From a checkpoint of a small transformer trained on Wikipedia: 5 heads of 64.
Each number is 128 + 24 x the weight over its row's rms, rounded and kept within 0 to 255. Layers, rows and columns count from 0. Numbers have three digits each. The size before them is the row's rms in percent of the matrix's.

# layer 2 MLP up, 512x320, rms 0.0578, rows 266-323, columns 0-79
144:115063147109145133097119142112099072118097129147145109109167132122117158109111094119077124102092136101169167112108153089165144135119149150111130142135092105097081080114148117109154093089126135140161111105131136137140119176163127130107114147
141:162089154109134129094147102155147124097144102177104098106136135116134132120127142128189183115101155118156157128097165118143174137113168120162147116132119166098132088103094111152080117135141165110170139144127120099142084154099155144111134122
079:107184140132161149119097149132126117148153109124131148134204127118132151124124123119099137118175117160141134145134165121146148134098137061114092150132125088079121180127114144152121101127120110103132126139111148140101113139133087125135115132
144:091118139111123083094170140082128155150119167154083146135113162139132120161095114128107121126077098149136153107118106072110149132171119149098139156107130137113139135178125049090113119117134108153150134165149122102145127136064114128164113138
105:177187122103167143131104108121118132159089080119100146123149165133126138186094159115126210094117135092136165085151117124115120133177136113119093164098154056124147084145114119102122128137136125118106116125133150179103133154144148122183095123
116:087131156101128170136131108173106137140132146128143103126110112103153149102105168133145132139127125133109179137176066163150105108113147109121097146159133134120104118078116141130152120118092121155155137127131106117094124098168113097171103133
091:130112138106100136093095126138159119099122136126091106122099129156121122105158101103148151133122136085136140160084110107130159155098103084139135147087146103134114135127156115140140138142119132117114170122090155117163123157128150155141102145
132:123122157121102134153176112103142139101147111136129152140153109131126131191157125111137107129146123122173142123128135136128164141150116118109119148104183136102089118158122174117123163179113159088134125115115183123155080106135103098167092165
102:125174099075081152107125152127153150105173146129138099150129157170155155092110140138115104128136150125151093092094114132082132104065112142079135131123144162163111098123155152136158146119116146105101119119122133145118116151136133157121131139
084:151140148100103138090132155154117114127107148089130117097175102173142184132160126068117159148100135165116089134105130170131181116120098181120195127124079128091125127128148117186124129168135142148171158110137158120134134134117117145100126128
115:087109164164155094124129124107143131122177154143108120152099118122152118133106147113111122150137139119099098138113151154125099120162181129106109148166118136149126125113167154114123179087169107118148200167102105151169136122123120152080136125
091:141115155105132131125153115140116093135132084155148140104130086127112114152110147118117111104103192101109118148114158144142155117166141093163102108153112107161133144090167117101144081139164143154122139094149120111138140094122129117135180148
095:137133094132133124162160155157120113151072142087155128148102119149111122151088111126128111094157106114132138106109135098145113117155164124137093102118161126149119164184140172139138097096165153093110106115157111133158142121135118086084096128
110:162154118130180174102069160123181137119118122104128139106135130122093113103148091106136189171144132141136108137128086118121095121146101168138124134110102137135121101138148088110112091127131148134116158129091147111125102128108155085115154132
096:143103139123178108139115150153079106092156191129145175116124156125084122176157147104112143124156130115144132158119139121159151142145125095160138145142105144143120108152142079093126129147165131132122112100093156108152126153132166159123123137
083:114152111114150163093103148126126153151075138114095133120137101154119100051154122117132196123134103117148126147102113110108148144144114131135162124121096136126134118119128109164095125123106100142095152147099123098117173112136128130100117153
127:122131146110103088130158123116119124129114155146129162122154160144140127141096121124136100154139130144109107134105123136110141129146193121089173164119136130170136151140117127132146156159102142083127102173157114112131156141145165144141085093
077:176092110109141089128141117111133113119119149132145136166123136142149102100102137121126083136133148107081100108098163149117137141131139103053115158120071142176111159172132154106095111116141131107132147120164177171129146113087125091145108122
123:130134118089138152145102109113150157093109140127083111177115147116112105159079134129122174110132135122138126127113134108120093107121160139138131143116114155127140125135119104138126133115115121142131153124136173126148143115144114107122128108
110:129127128113108142150119108092139136143116144123111125126128139092116124123117120116126110151104147103143132093105117168106131110131143183130134135188099152138111144103144158105121115134144153139069151130118102167094121145150100109133139084
085:118148110154103161128105166155135080141117132112128079112116137119120129116113130149158038130167107113126137112155164101151094089124122146111119123134092137160134132134124140133135103117093149092139131128119120134138117113110082141170112121
100:111136105147111128171119148107119093174093093104145123090139137165108132101131080156139144154109136132158101143132142101122166137125161130156104129099133081131131116101099128154115142178129081097108138068148142110153151142103114133142119100
054:156121148119147187147134086152101123161069102108111147175121148142108146102100121139150138133164143176104140145117133131102104116158146084082141147142109141107136146116107110100183134132156147088147115102152108172168175101136134153100094103
058:147146154115141109158106110159163138165100117085162155130112099140141122093127121118142104155188134129153096112132169111114128097152157143110134121144098119121134098129142117180143150107125085146172148088086104117171129157150124095138092162
089:141070145144091092108098102132146109119157132099151150134147145083125108132128169080143118061124146122119106122167118109140087120136122097115110136131156127110125129158143141106108099104189105121136124104134165146128082157095120134137110156
119:156132138138175112161115141099125145128116112122140105132163070088107163110125111133118142158076123103098114209136129196167114136115151148162142130126099109113101157149136159127118069143127154138106121093150100052146131121154131121140111083
086:092148111123135112146138141141127163151144109137163130111105102132113121137136143110093134160134109166135143126148138149150136082152130114116097120099114121068163169121112088097192135114123102094156141168091150112135132124161095114127109109
089:102123143112131128151159131165161141151123130145112106111114113119080098154156139126094119157147135118084138143131127141089122126124161166100145181111112150140148147107113163113139143059095102094167093114127140107136107109111099128086142126
130:132126149115114130116129138091085097164162115130172160125147144159118090117159125107110107147109112184103115116150117139102129091108124137130141115134105100103098172112193146091113140126171148126093172131142096130115120085149128159129164110
074:138115128131082135160154136162162163104162130163125152100146100110144164114111109096094096128163084165131103110103148153122155045100111104149121113170108121096146136129168069146133098122161138119100110118156182091094146100118160139148132150
058:151187148157139164145096122167116179119116135128145110156137115112117152151155160106127111082147130083125146099115143124144119150147104106143127129087133125129116111127147120096126098162121152111156135133138141130125109111134096149127142085
094:144136112087163144094153088116153140158115089135104154104097129112103155098162138137093156108161163122122162145137159109178173151113131099093132170156130152076159111130139144128104165138109123145119125092122190145152137148132113101107148118
079:121108083152125159109108107067101104103176122102124115082129132092110123154166117111152127160159141185108130138123134119163134127068121140095132101167145102152101082100075109162112156176144161175104148161123171134040141119143189142153109094
094:145090127136151144143114086097150135187126138142096124126165100114142121148104155083109112103138161148144142203149146167141114115134152109176127133112103186131148127121085099117106118128135164091108138087144123104171067126147154149132119114
111:131144133144135145149186113105148130115133128115102128156146155155119178138134145132147126115140096134149157147130096153106177132135134151125128098149121126164078131118119153120141123099113120145119159138115092155146110134162136112117143107
080:132135144105158137092118119140105181158140168100165100114097154116104113104130127135072132136117110111116113137137137117174125146174135083142159106141138121139167122120124104135132109163137135129167135124194107143121123133144187119137133134
088:119124172122137167168112098123157183102103123129155136119142197156143191140146092081111108086151137131106089090139144116097106128148140092148116179118142183140124092118124160137088128097122102138111074109109125117084132142153180184137131162
081:158081121108138145146136112071103186110108134118133103134175122144164144154166147134157114117145135095153108146112098113146141122169144140150122135074126106104137112080100152172080099142126146089141129109124127155151157102134141147101138151
055:166120126127112151152165114131115142102126115175135100137140145139166128156132140152108106131125147132142147155193176150135172136123123098117093139148100147115155137146127174115170124185099090153147132141119164126115137153119128080147156116
066:120104141176135116110144154139101077077107136136107141119168146202126170102113118090133107142122121184115167134139093140111110163103109152104145092108154090118122094102156138134102163109118144085168097135128127144123109162135142156130129122
070:156109114104136111086128119108093111115126125109102085115121121149179082117110139082130119119147103155123127124126172092135100125172096112147136079131119112125169135122152091160054158146128112093095133156146128142089114134141141163138077128
120:126147136144130101106164147135084158116142116160125173141110163099160105138110124121168110077165086148105117072135160106072153145134143126134128136146117157120119136163137159097118103137114116080115178074126138150148140099078149088096132134
076:142169142115116082096114121116119133092108117143151118134086097132103107082111152077144109135148148119117093129156093172112113155150129153112105076108106159115125146120150155141154071153142088125138128144110169121164180128077155075140137144
088:176113146098159121134101138118106144145124116108113150144137144118111158084125129153155128108124124123136138090145140164161127090107122093127145120127099108140110154155142082140111107148123131180137089131140148094120151155133148082170145079
142:167110079113192161140112151140126153116158117113163119123122105122101139136146094149134118109114206154157110156137154124165108121120101128131136167135100126123093125131082123120135174151067139114131128132137128133101130135108137125147135145
158:139162172099140099120122105131182128171114109126099077117101130135154117129150148147106139121132160114143113124119120087156101125113140139123133126097149149126120098134146119114090129151073138168129150168094176112114159119121115148142124126
090:135150118140118128128125168142105100119092118152132118051076148118150102087126128137156176118143130130117066160135132153142153159130105141088178160134113116126076099132080129127131122098121131135081115184145123108140114103139142107148170119
105:157138123134090106101127098125113160080140113143089164143137151149198120118101109134067132120081121149145144140096118119126099120139147131134138104103149177156117164137125131133126103138146098151081122153150152141111185140099179100123132135
117:131132139095133123150135145146129119134082126120107135162136128140128116123133155163135147108103096145088125120148114131123107151147144127124180148121138123109135150139150123117129175097129119115086114145136101150155158154174119131140128120
076:132151132174101153100109144142119148099152134134088143100068163126102120112116154135119169150089115162133148120093089156159175138105122152108140136139123138087127122141084134074156130090151129125116123137158137115141108115110148140175170140
062:086106123094144142133138163140128155140155128145129101137164114145139149163124121085139128146126135148103109123125102124116118161172131165139147141107141158162163147124103140099120154147121127146156139143141120120155142143127123110127141148
058:186092150128135085125114176126111114134144110154146097114140068130073167140123117137131151161098128108123132143113158181139128137134101113135082137154102149110106139108127144133134139128079110149156120129159098117132144120145126099104115114
072:106127169148124141129118125140125144148113116150114164114085176162109137102092151121110149151087142168138132172154140102120104094130150128149146142157146131074111145101127133119119165092146134152118140135160121175107116125080113131129129154
059:092150124133100094076154115107085097134150125161109163128142118127142164159124180156149196145097115096109185156166101124136102099130110120136154113121113161072151136106102103100098130158123127152093126138161102133118114139115089137166130088
078:153101106121150121166108140149064103115143132125169128145101138123076181132128118130139136077135071099097105137080128166212126131174138098155153135112143144157133144161147140112148126126118158109137115145124128112129117152107138113098160158
053:086102107166098140097093155172128134096146113144153162117129095156134147143161123115089130117191162112176142147113113135154147162127132176145122138143122145112106122149111161118114123166109091123150148120104110129150081114142161096099141094
080:148138131165136071126111107133168097139177121125096123097148165174132135156095120113110124162114148101133123105123149109108109110120104117169123100175135127136153109125130162118111141119136122132132118098124105166077125116125130113171157099
084:114089112162142142137144088167134188093141111098111141178140116154071111140101122140165120149130140140135104150139088117154177143122125090133170125098134147108164123151128132125125143146094134120163103117128104141118123155139126119153136136
# layer 2 MLP down (transposed), 512x320, rms 0.0437, rows 266-323, columns 0-79
118:158156108130157124139134115112117113131144115136123145164085146140139094128161190080079100121148113142138166118135101057105130115106138119085171117128135114109080124112114138117129119109132152149093122139132126096139096132129154128126111176
106:085146117132119129147087142094100137129109123082134148164137089131111141106119111108090104135160081121134139135144125113123110137145106105130138125140153104140139155134149143120157127118124072179121109118121141133091166118162083132142134127
082:107152132119174147155197137067112157127144121118128161126153090074129104138164146130136143120134100149103100142117118114142109089110128076094075125111124099124151144111090115171125119117111085123116127153122148140172125136098127124086097171
124:170164166138154167138134076166147102106134125108184130110164086104137143111156165144167148142136132135127135128120132158154102115097137122121112086162110130153094142095139148111157164131119136134115112109094138182142101148159151134124127139
120:174108118144152149113119130143100111137116138110137134155108131107143135143129129084179126130096120122111111121149132147117129099099145093149134138122135081170155143125162105103103131137097108101124117172149139096094098120116082140153118154
117:171162143116141118098146148130094157159141186146148129131114111130167070137113151130111127168149114107100162157116114153154125084143134086102108153138112125170102141107118132140165113081100081145112138158165129112155136111165113129164121176
101:117168132139151104157155142156121146096125169145110102160128136135138144127137181102143180115129146139122116129139093163126129146126129126143141109088071145106070115107151135118147138106142068115099149105092150111162105139185114132162156145
123:119114111140102112121114158160110130124095132122114113126151137135149133157098159129150121083099164155133144132134168205118111136120122109091152102108117124128132155117095122160107089140128141130203118133122101120090132089113130080093110109
107:103112152162138106136120089124124105126120131080142134084107086130176114134146132136148139150159125130112139144109138110168168147149104127191156102156118085085148140115124128131087107124131142156128140121115112106138111110114131161141136130
087:154127143115127101176098113097133153126116095106102157140125129075146122149084123121133149141129129132180156096130158127121148086081156132139080101096125132144126140139123077078144111133141114108100168112107121120113144104136154111133147127
113:129089126128131120159138113111129113090167152161136149136149107104121111082086107140113118151122132117130094160114115107141132087188185134151152121180127134137134096131134100137123144096180100115147136144107126156142136127135135133089117093
114:130122121109133131081131128109126113121132109144124110086138147164087122152111115149110129137119127067103121109145101112112150081108156092168111132125129182129163134036136118140105086110154133114114106118137108101131148124119126158167154148
112:130110085155138091197152169160108118171124112111159112088123119100115111136162089114079172088133113110113184118098115093133141105122142126134137081101126118158134183130118137156136111122138118127115102151123122159154126117140153098081108178
125:117092178175180151142112162136092138044095146172129124136177095080103135111119094103130163191074114125123131115109098122153111163134129133117140118127142146146079155115108079104172139144128127158114133148157126104155113127158089112159128152
098:108106136105101120140115145106153163107091104099141120089139079139135143130137136108125138112130180139100148145131094184126109113140108134104112109143147140101114157155134197136164144138098108119090107180145124189092140140148129101173106135
085:131143114113169162126141127158153123144105133145134115107135115163116148083136153156140143126126128136182105141092125157137160137116072120164120139145113182134171138146114141108145105109109151167128140170177101133091109112130120140110111159
145:106129145129089138143116105104081148104107092131123116159126096148145125095166155079117085115114145126134141138130131143109112112147117112112163118129120137123118141146144097092157109089134082152163136175112112098109202150135127072130090124
083:096126133157137131118082117160131125133107127122108091093132150097109152127163079109122144136107118135137097135151122129109093095122113160122088141145153115129127109076154162173193160152084125134072110145115119109131132163143122136116147122
100:106110128167083140088143156143077086139109111133160149098156108156116160093177126094151084145128105115130086145137119180113109129140101103125119147141146099141127096121127142132106140138123125115123104141111130087134125161089142170122098125
105:140127123092119145138144182120124112161099125127136146147129096059133152111112125108165136130116150121132104139146120099148148135108081106142133095114110109092102111130117088167132133128137118161151131149160121059120159085135134136112123167
095:144123145118112147103128151182120156114104126098177078097121106141107130117125136137189102147178083135125135138128150126133112108125111085124136138146097138126131126136131114138121114127126155084149143116088111093131117120159142103136158166
109:131102106144165139133115120102090115154130114108141113092147120166124145129110121122120144149114150121148146111174127136126147117127104131156134112138121132108151146120130087148111079148118114070130161111107128121198136134117129141155140108
061:132127112050155165137103139117149116163101141126090169164109108150154109113104153142130125139126123164102150097078115132132099153137133106078117120178135139111111131160103127084133170177115148082129115087156174164106114119120155125092100115
065:136157191124156145123115176156100133168129132153132137070114065132136086129135168162126137140161165103114124151121125120131113118129163113133128144153165126156139131153109119112118139164135088102143089141082102140120136131146144126098126158
089:144065141179117111162101116106102149093137125089161113188125124163127097136138156089147169087115113144132146128142154109142153119190139107119117148119163144123085140110144114082137111143188131154147121094104112157079132151106150119143123156
125:139120157146152130087133150089143138105131087175155134096119121110147133181137125149077147130128106139143109131172112083198162149093148114113122156127139145122070146100107104156085148097136151176129156127125144138127174149126174164111187134
094:159137099086103131111116127163150127101135080155132132121102163122144142147143135160147113146142124112143116124125134118143111151103140155131103140122121135162105118131114149164116133103092135141132108116103164092122145167122153139124109147
088:101129122097146152088096104079137139086127118146123162095126145107132153125128118138131083091163136153157163097126152113144137136094093124135130125162121128081123142130132090141098099149118138109096149150112165160122101146150159132129156148
106:119087145129134130122144112164147158088116103097146102108112114110119196174118130161128145130121131087174121128098098126152127157143146120104107136105143144123156118119095130111162124110108124125151150132105124094154145164117109133135095142
075:155099121152165138152123118146124127122079167127152140145146119176134144088147134160110115137097104117126143141136165176157142165135131129101114098085147102127156147149160167141106201155071142160170154136145133098172152114117111159112083110
056:133128185117151137138145143117093129111158180128122140122111119152109113146114132143140114075150110087111128131104173132113145149170156089145141153125166164166119117156121165148113116157133165102122137120148126165147115133128045124126145126
108:130135131118190160133187102115124155112145137131128151120125147115143146110136117134096093126132186118088142126133122133119116099143120128160125123140119099100155105076081120098089104094120144133135132129124175132156087128145088154089098132
083:151151139158098125101129142161120137079130107106114104092128125086099154124138140127123122134142125104129133179129185152169117160118132162082140156156159122134112106080138118169141160097137135148121150123108081111100169119102135085140117103
108:115105132118179141141178089137139141177139101140117135122157123120156099156153126140105114139144161153193122161148098139135126140129140096155151177125084157128128131115100123102166134119140143101116118083077129161153079143173147146151134085
106:102134113098119094092107136132129146150125150162109142134140078137123088114105092148056141148117144145173095122104141117124094137132149096143111158140110080137156116132141110106076167162137124160120098124153138149104168087065116147102137125
086:117101119156138101122137149084177093080161168142124144158128094136176133146122095153142129130109175120142095138086127192069139150114126157111096119158127160110129149094144135137137104093129121140100132134139166102143115116101097146135122114
107:124102130082135124102158156137119109182136159133136155160130050125103100111105154127152137163153170148170142173061105131118160117114131102114144075129095093138134108089148088123137112131116147128125185111131127146161152115100114099110105137
100:152066109111156143167151091118124175143076158107141106106156136128178102123194140155131153129149127110153108097127131103140146143123138164139164147107092101139127129108143176175104114104111130072098131115123108148128126135108146148119106139
063:167072106107127092124086133100166138114131127111118121126104118125113137161151083127118096116114133135144103121134109104127106088099143149125157097116101134127128124096095162089115130128181085153103145120151160109137138141128169146142153093
064:164089114162141102100125134119113120083132140122091155166126108168138156123132111085126115140142111197132172134143126087095116159114106154091162131118136121131121098135149140158109146112124122123164125098108126132119108179153114118118130075
072:131143095128119124124161142117153086155136123125144141120093166102157128112148107102102136122083152123124146133103124136108097135126058105110113109159142106130099140129148096142095137143069133132100142115166148128105114122116140156108115110
110:125119134157130155149111117101146130125176107081153095123136080170098118123162105136055135173163172122128166175137124107181092118131127171115161094105118101156122093103100137147166179163146163147139100132115114111116143161143122175170111128
097:140085110170105158162116114154125104124107149156138093139116146126134135131074127143148135102134151134136156100091112115121151144163131168098101153100161110137119126178163158143158126138139161147132120087162130085097139128145137130111146098
108:129132109105119132150126143114173106138082135104102118149084159107124091128165152119156130106169157126148122123095162113112121109139136129154146123133117155164144079121148093114134079204139116111133135140139123117121106082106113109099129120
104:126095182133115107097163121091132119149126177146110137103162132111158091153123119130109129126143086089094117130122120095115141145109153134155114110136165135096148124110137147114127098081165108144104137126136173134134110114118106136109136112
119:114103129147131154148125165127100130098128148125124157111158144099106151112116120147139143125128083137106149145128113126122146111144106129101140129175109128139117143141116142126171107119165118092115105110163086169131095160132147096123149116
089:137110142126145136130153089154144141128136145144103097150198129109104168157143142155131078085117167111103145105110111104080119114145142105145086134130151127164139133119136099123154151125146123126160130123165149168109124160146138147151081109
108:122164124156139095110155075129131161071138122161094123162137127126151124124102120100123143120127109126100136125096126082153133138139164152141149137143134141131118155121122126144145140131139117132151105132122146137175136114085151148153151128
107:103132095121134154132106155091124125112141123151138139124093097093136109141099131101148109138122112141132099180135143164112091124098117180154135107093121112139149124110087051116146123132098127125175122129177161075127130147159100108079129105
104:151188113150131163133104112119109169159125172119103127122124130081104087117126134108153155183086133157062178072167146125138138144127122122068166122147111130125117146140137147100150136107131151175099113122161133152075141106113151133098120117
069:122116118146120178135110125093116136132170076126139081150095093131117083114099167138118119143138088127153119142092137161136087092139119099146111099126145136131102116087145130120151092139091159108108162131116116072136107171141169119139115126
069:108118142101096112095123125163172132116120117115108111145096130116161135141123123113150107118160140156148075142139098134142143155106192136097128121125111093127125102137150111112107119123175134111156074107124129095140096068075092141162135098
080:107125149159141118115124109161135163119124119158137117152118169144139114114164151116115163148135126149116123120162123069100080141135137122128118140162126133069107131096117125130090126144107112126123099089131112198111124151090098111096128132
065:066129164131175130119127122118131115130113124130151096139110108142136153135096119104061130133170117132146106138131123189094147086070179081128148114117161145131154123182137090122148109146094144070129125117149147117130119126143150167126167142
089:124107157139122161106159111150179099121106126114106152164133142136169088114110107094121146167140155154125131091135129134115169125086115130127115141144086126092120141136135142097143126093139074118139150095115131127119132133127153157186096091
053:105094104119113123130142149169157166105124132155141158139138095130129119138138108108135132124128134108139171141132088132125132180109086143162118143112122158118139129114141169108107152128124091166124083164131062138140123122136135156139136088
088:103136106137161077155093111108103140126119164140137105181136186123132138177086157130115147112134163125134111085165165128127137105139128087122118143149127137114120123106133144127108134130157095112127103151159134145093155134152135127177159070
096:109091139144105189132120099161121144155150120114117138112146141106108184116103122119116154106164113099112115101159103085136180124092126129127150136139133119155148133118127118125126146137087135119120136094102134123132104146120147098165156151
# layer 2 MLP gate, 512x320, rms 0.0618, rows 267-323, columns 0-79
111:133110128130126114105060146095109153106101096125146113139146118136134149102136113132122144116147091133135141134107108131101133137154137135145127080170148103113106105096138158122155105118141112169121130115132120127113126135165117126123158150
077:146083128091148097158182122071187122093135121092124137139099125117105088135143143105146162113114125117121092132096094109167118107096120149103099118145121140173129125101117108148125150132125127141102123120113109114137155112126155120108098140
124:125135166120173126138134105165120146132109108134162130087169053104130140099174149140175143141158138111101136135143120166177086125125143146158138081192096110140117134129127162117150175159108138149124132114146154073108115092139138098162165151
104:161147135148098138082127144157140178130140105113104116088076141086179140145115121139116140151127109135147125098144146102112149146138139166111122087113125129118149103117149142106119118146115146119120114135131100168085158137124055179144095165
112:114078109131104106219138107075135149083118106110115138102158126158099119123156113098114099125122113126148141118100164117141147096111160132122174136105109137098149102151181137106155152127127117128121149109097134157150120154110174128170103132
103:122173120132135122159125142152161107110140172142137126138147124144142116084160148129141130149140112148120109149104105135147143119134114113122119106115105172115070128104187140111181099126130063155108149124084164126127121131173085125150145147
114:120130136145136155156191120141136153134137102146115136153150147142141160167133115120151141120124140153134107124104148150123122120095088096130064145111136074117094112161148150114130110172120174085132155088137158144126114114197138143173108139
108:101143129146083130125140105173148120148137156086143107119125111162173157085142160120108121168147103135112130117102130118126140142113132161154160151187099092126125127117137150122112098067145158113053151149130149124119099147129129149178107133
081:123149106108203116147131112143112074143126167117126172176170139151097105119139134140114177096119145130134124131159110083165133124085121123119113149131112101112140086145111139112095104118134180137143141119100171106142131134170171080120120127
094:171134109137142088103122165121142085187155113142098097107123087109158140151168117110129118087145125098121092083131126129131089089114112137135106141142102095101147114126139113125102153122149125147129140120113131175123152140094109168141100124
124:096115087145130093112101121093124111168154151128115119110151169167094124121134133172123118105147127128142120135148099122086120094116119144155134121103137153090150111112105127135086140111128130137111100139109117129112116152128114130156132091
085:180143129132141196158138151134103109145132112090177150147121140151111135157099124098125102102187128138181110088105129107149077115115175120128086106128129121147123137124144173132157100100142123127110135122153120120163112139132126123135101109
139:146171077100099146107094131126147135207158076096085141090109148145130103133132134125145108099161168140112120147160107110091104118141120116139129101139104173109150113150155171159107097158133131130148133123105135160120122125108160118109133128
084:082138115139145111088152103098129140153076073128090126142100108083138128135086107164138125134134116117104177074137130121113067124121118143128163127080140106164137120127074119152133068130121171168156113125147104122175131122123077123135108109
090:146119119145093144160146137171119143124110141149144096123116120147119153143099118180134109134139147131152122127121135132145134098119085124172126183147146164147165165136111108083134114136115163154137128125206107124118091129135156140142117153
147:137162139133103125100174154112138117141111162128109143125094165128126118118145122147103123137125159109122122153072162134148138154209179165110130147122130122145094119094133150143129153167150188129091132183165119127114145108141145101105112071
075:138151118106122134101127158153149117105139099134121137159108085133127155109092144134108123107123129114147115113103138137098156125086112113165156105140105158127138161130118138120083074135134115107218137133151144084097117142150169107126095112
096:129114105108170099166170149139150154154119128123091085142124119100099105096129120153133154118132166111103164132110149128142124145121136123112111121143153115097088157167149129138144110113168094132138165145175121136123181042134110129136148171
104:146138125132152087092113093120155100129145146133141118127128124181099107161101142169116097120106123130158165117081090076131112129128180153112121117139119108144077135095149126123122143121140129142094115106114156142103106166121135133119163081
083:116119170085125144122160089159151132099149136157147181148149150159140144116185139121091135128116096149128117140137115112135162147117125156141129148133118148113152173102155121091156166128146156194109110130124103113100139150136172079135115138
115:147115119121133097084138096119111103134139133167120137117162106118134144142113151118152112098110136139101157121129130129145111109172112089122136112132153160091116135103126096158107104092149129143138095180124094149130124123139175130128159131
051:095125132099128166164124084135092140100128132080078129180152149152154164139122153150101142140165137133135185122106121135147141125138126164087091117142160129135170136154072180110149096089148141108136129093156119202147123147165165136150100130
060:110162166163175133156163142162092115156163103172121131144131112121135115166155138145156148142116150068114145125090111124137135164146138129138174120120144118122113135162123095108146110102159132127084116141121116140125156118115175136107147128
086:140136138087129116084141107156156101155162155141109156092156125074135103145132140145139102105153118149141080117118090132152091136115109119115127140109120146149146130165102125149100138104116108111078169132163163093154079131137120165130133133
137:126146078150115142162137138145118153118140151089128131166140129154095111087159119082169095156165112095136118131088173112098103114147105180142127099111129138165178086103143152127202112144117124113151126117115143095117088115152103072135075116
092:081118111162137120109119139113120150121124139091167125115127112137089102119107127088112134135120111152141119111134118121139115087166145105067135103126117118075160159117118089093159131135140129124092148194127108184142140099136093152117116092
086:155106108144124156075130160141144134091146102109139095139156129152124111136121120146099164121080142093129117160129121121167164123134166124163091130129114118154203118130146191112146132147136118146151154148113155111171097165138076084133113101
103:111160101118081136144130145118110111148118143136125135108140136170128096100087157140143097119158128180125126124112127163087117104136145161096106117183129152118074121139163152140072150125150120149105100151119128144082108095152170127160176093
067:105150121115149143098109135099159107151151126073122143150121147127085134153132112116124135161145143071136178137140063169107101183084135155120136119112095146141097153123086173106125123140075155105119152104130088197095067122126110134146146113
050:117113128110091070103146159099156133147111107106107179102149121120133105112144085122147121166111137127105101143164139123133150099155130124135102107148140116082117100104151112120100135155112096083094096114112134144143141145113153121113102163
108:104133130139131142137136130127116119114133146127155117114116134130151131123101126132134082140117118119097097114142093126104080118162131121139103101134120094139108125119097125118126103124156127136121118146123105141129132114174131160148091114
063:108154154102160165105133155136138118146089143117111151155095105128185112134122108118071104097131112116166097107113138138122137144175162124170109158090160105149144144145132142117137089078133111081112076123152087149146140142133123078126134184
103:084184095110154146127185134133125129098133124106136129101128135121145081094158134164157153141130128112174119085120111085088138160114122114096124166106090131139102128106136146086162136114148101147148110128083119148124144111135115123152139140
105:105125118070148098118118145143132174168117156167095160129154107142114130161116077134117167145143136134127125138111131149113124153180132096132154140162116103131117129118157099150085183168152099173142097171133109102118162087123132123144145110
071:125161138136161150109129149136091172186107173120145104122128166127113127099190183153096127111127106105120154138158142161180141138129139113110111136104119114146117106110102121131130109191136152102157139113148104101124128119102148140158104118
108:138119122120150110095189171126145112172146133123117111140153043113103092127134155170161140153146162153163162196082103147155178123106125132140159097129101079133128131098130090120151129154121137138109177112132113115168135091086107121125122119
104:125127082112160140146141129144142092161092143115144122101096115126125102087153117189133180139114110125157124088144166114129148147125134148107161126154111150143147129136161164143149149081118098124114116173110117148127109140112124117126108146
064:134157119153121123152192114134101123137104145164142120139139137134137148112124157143131145119132122097120148146169160131121170151133115084122103155122147152104089132178144142150135117155064125121141110137121138161124146136123127114122115107
053:121132108170111132164121136139125086111111149125120146121144157178136139105113135168129134146150117148102141157089124126139108158104138162127113058087123105123128148074115138131122139103092139094166140145149114128136138140138123139117127167
063:140149091127113146126131142122185120138108132170163129164108180149122122157143135153131135113159089103111176132095066067134110132085106155156113156123138142128155138160136139142153120140042106110081150107125146129125082131129137112089139133
127:111115121176126149135116133115154122131159089114149127150141075170088136108134109136077148141144176128095152171162144095154092108095137134135127089111121116133128144087123175120161161116134142130139119096095123123119113145121154147132145104
100:137160147096141108108133150104121145120113095086122139116155097126083105102133151080127136116138100096096083175150148139110117146129158071140131078138119170109136129096067102127151127136129119116138134122084129137158154103116129143136132172
104:178092156132143102135115114127095129110143101151119174100154093130144160105119096125143134111110115121095131147156116122144127159102148096112111104139141099139099182144125109153100192102122121160117111144118129144143167160143158105164078164
111:142150118097085171126087140174111125100097108105135122153139144125101144073123136099136130165166138155137140116131116156122130097136106135126128119097078134187108135123118101165125109159120117146154125105116083110123155147127157132155122132
114:111139164098148113135125164142131111148105153144141144083175150102138101099172113166136120135118130108105108121119106156117163151135105150158173132151113117151163126106129118171152131153140108143158106149141124126085102149115127080124181097
083:108122115121134159147148135121127110157145147132139102140131132163114090133159126133138122097138114097096123124108139149128156127144101111134151178124158169138182174149154104112122098089082104126148143138104156122133112131107114096098161133
104:126181099169141124182151108127109160114143118116098145125148111101160167093189102150140136128123098135102154168108111103133143117127124134164150174132149138103135186114159111116114089129138130094136117075104117169136132146152158105111147174
103:105148084118145062113108139134098128161098092128170108137110130112120102195112114139153121101105105121156131151147124107110122152157124116158123094093147145165139151133119139144124113132127121123093122142138142122102092143165091099112126103
120:117086132127077123120123156121128109118136082159123126119090142170145150133119136165088130105115132153181104213081098125120167123142162136154072161138138124144142115127094119154115134129158119115149135155117118086178113152106138142157151144
060:142098119155108152142137139147150139127176114148146140132135119112123108129115116175109089124147066147128113133104127098148156084099141129104135155118138108103128134114123161111143083119112114119149137147123156167085114107147081137124113121
063:170139132144142122137124166096100135134144158146142131092165127107118138124163117138132169115089125116090152151121180172130107139127076149133118098143126153147136142105139157164162148121124130135132153124131130132114169150169140129104112148
067:151102103098143132122129110093112123149100119086128155111120127182126142158150085167149124134127098146131139115091146144176163127132171081143150137105124136121121153164049123159118141141140103115137138144192117070107154131150192110168093157
057:103057142103103179182126107150188108117119142103135111107107141161100122109108142102107116132113143162157138111114163141109148121135163132137104133134144152113110125173146087088142113072129106089176142105135127192178134145107126100122133169
093:152135104101142095161096146142062126146113134156166108128118133105070156127148135144127132074128095101107096146096118172179111111176163100153145145116167134158127125154114109141154133121120162146138103140152145101137117121133115132086150154
049:104136107110115155130100181101121114133162093139105135110107109107116128123138142115112146120146139122156127144133162088126128125129115162133142143129099113089110130108152126145117140131112112145134147125103125152126124099120155132084096174
087:199145152104087135100126150145148090136150129147093145082141140178142108111118109116136122159134065121131107143099105109085118119109078128169105086131145122160173088124125144161101119133090128158093121104125099103122104148082141136129138087
090:135116113111113136156147148143106132161131093141154137078125141150130198127125151115118138096162103131094119116115133088116090077132129139104119127143121132138103132136116115135102108134106109084156124146092097109137152142161092100145155153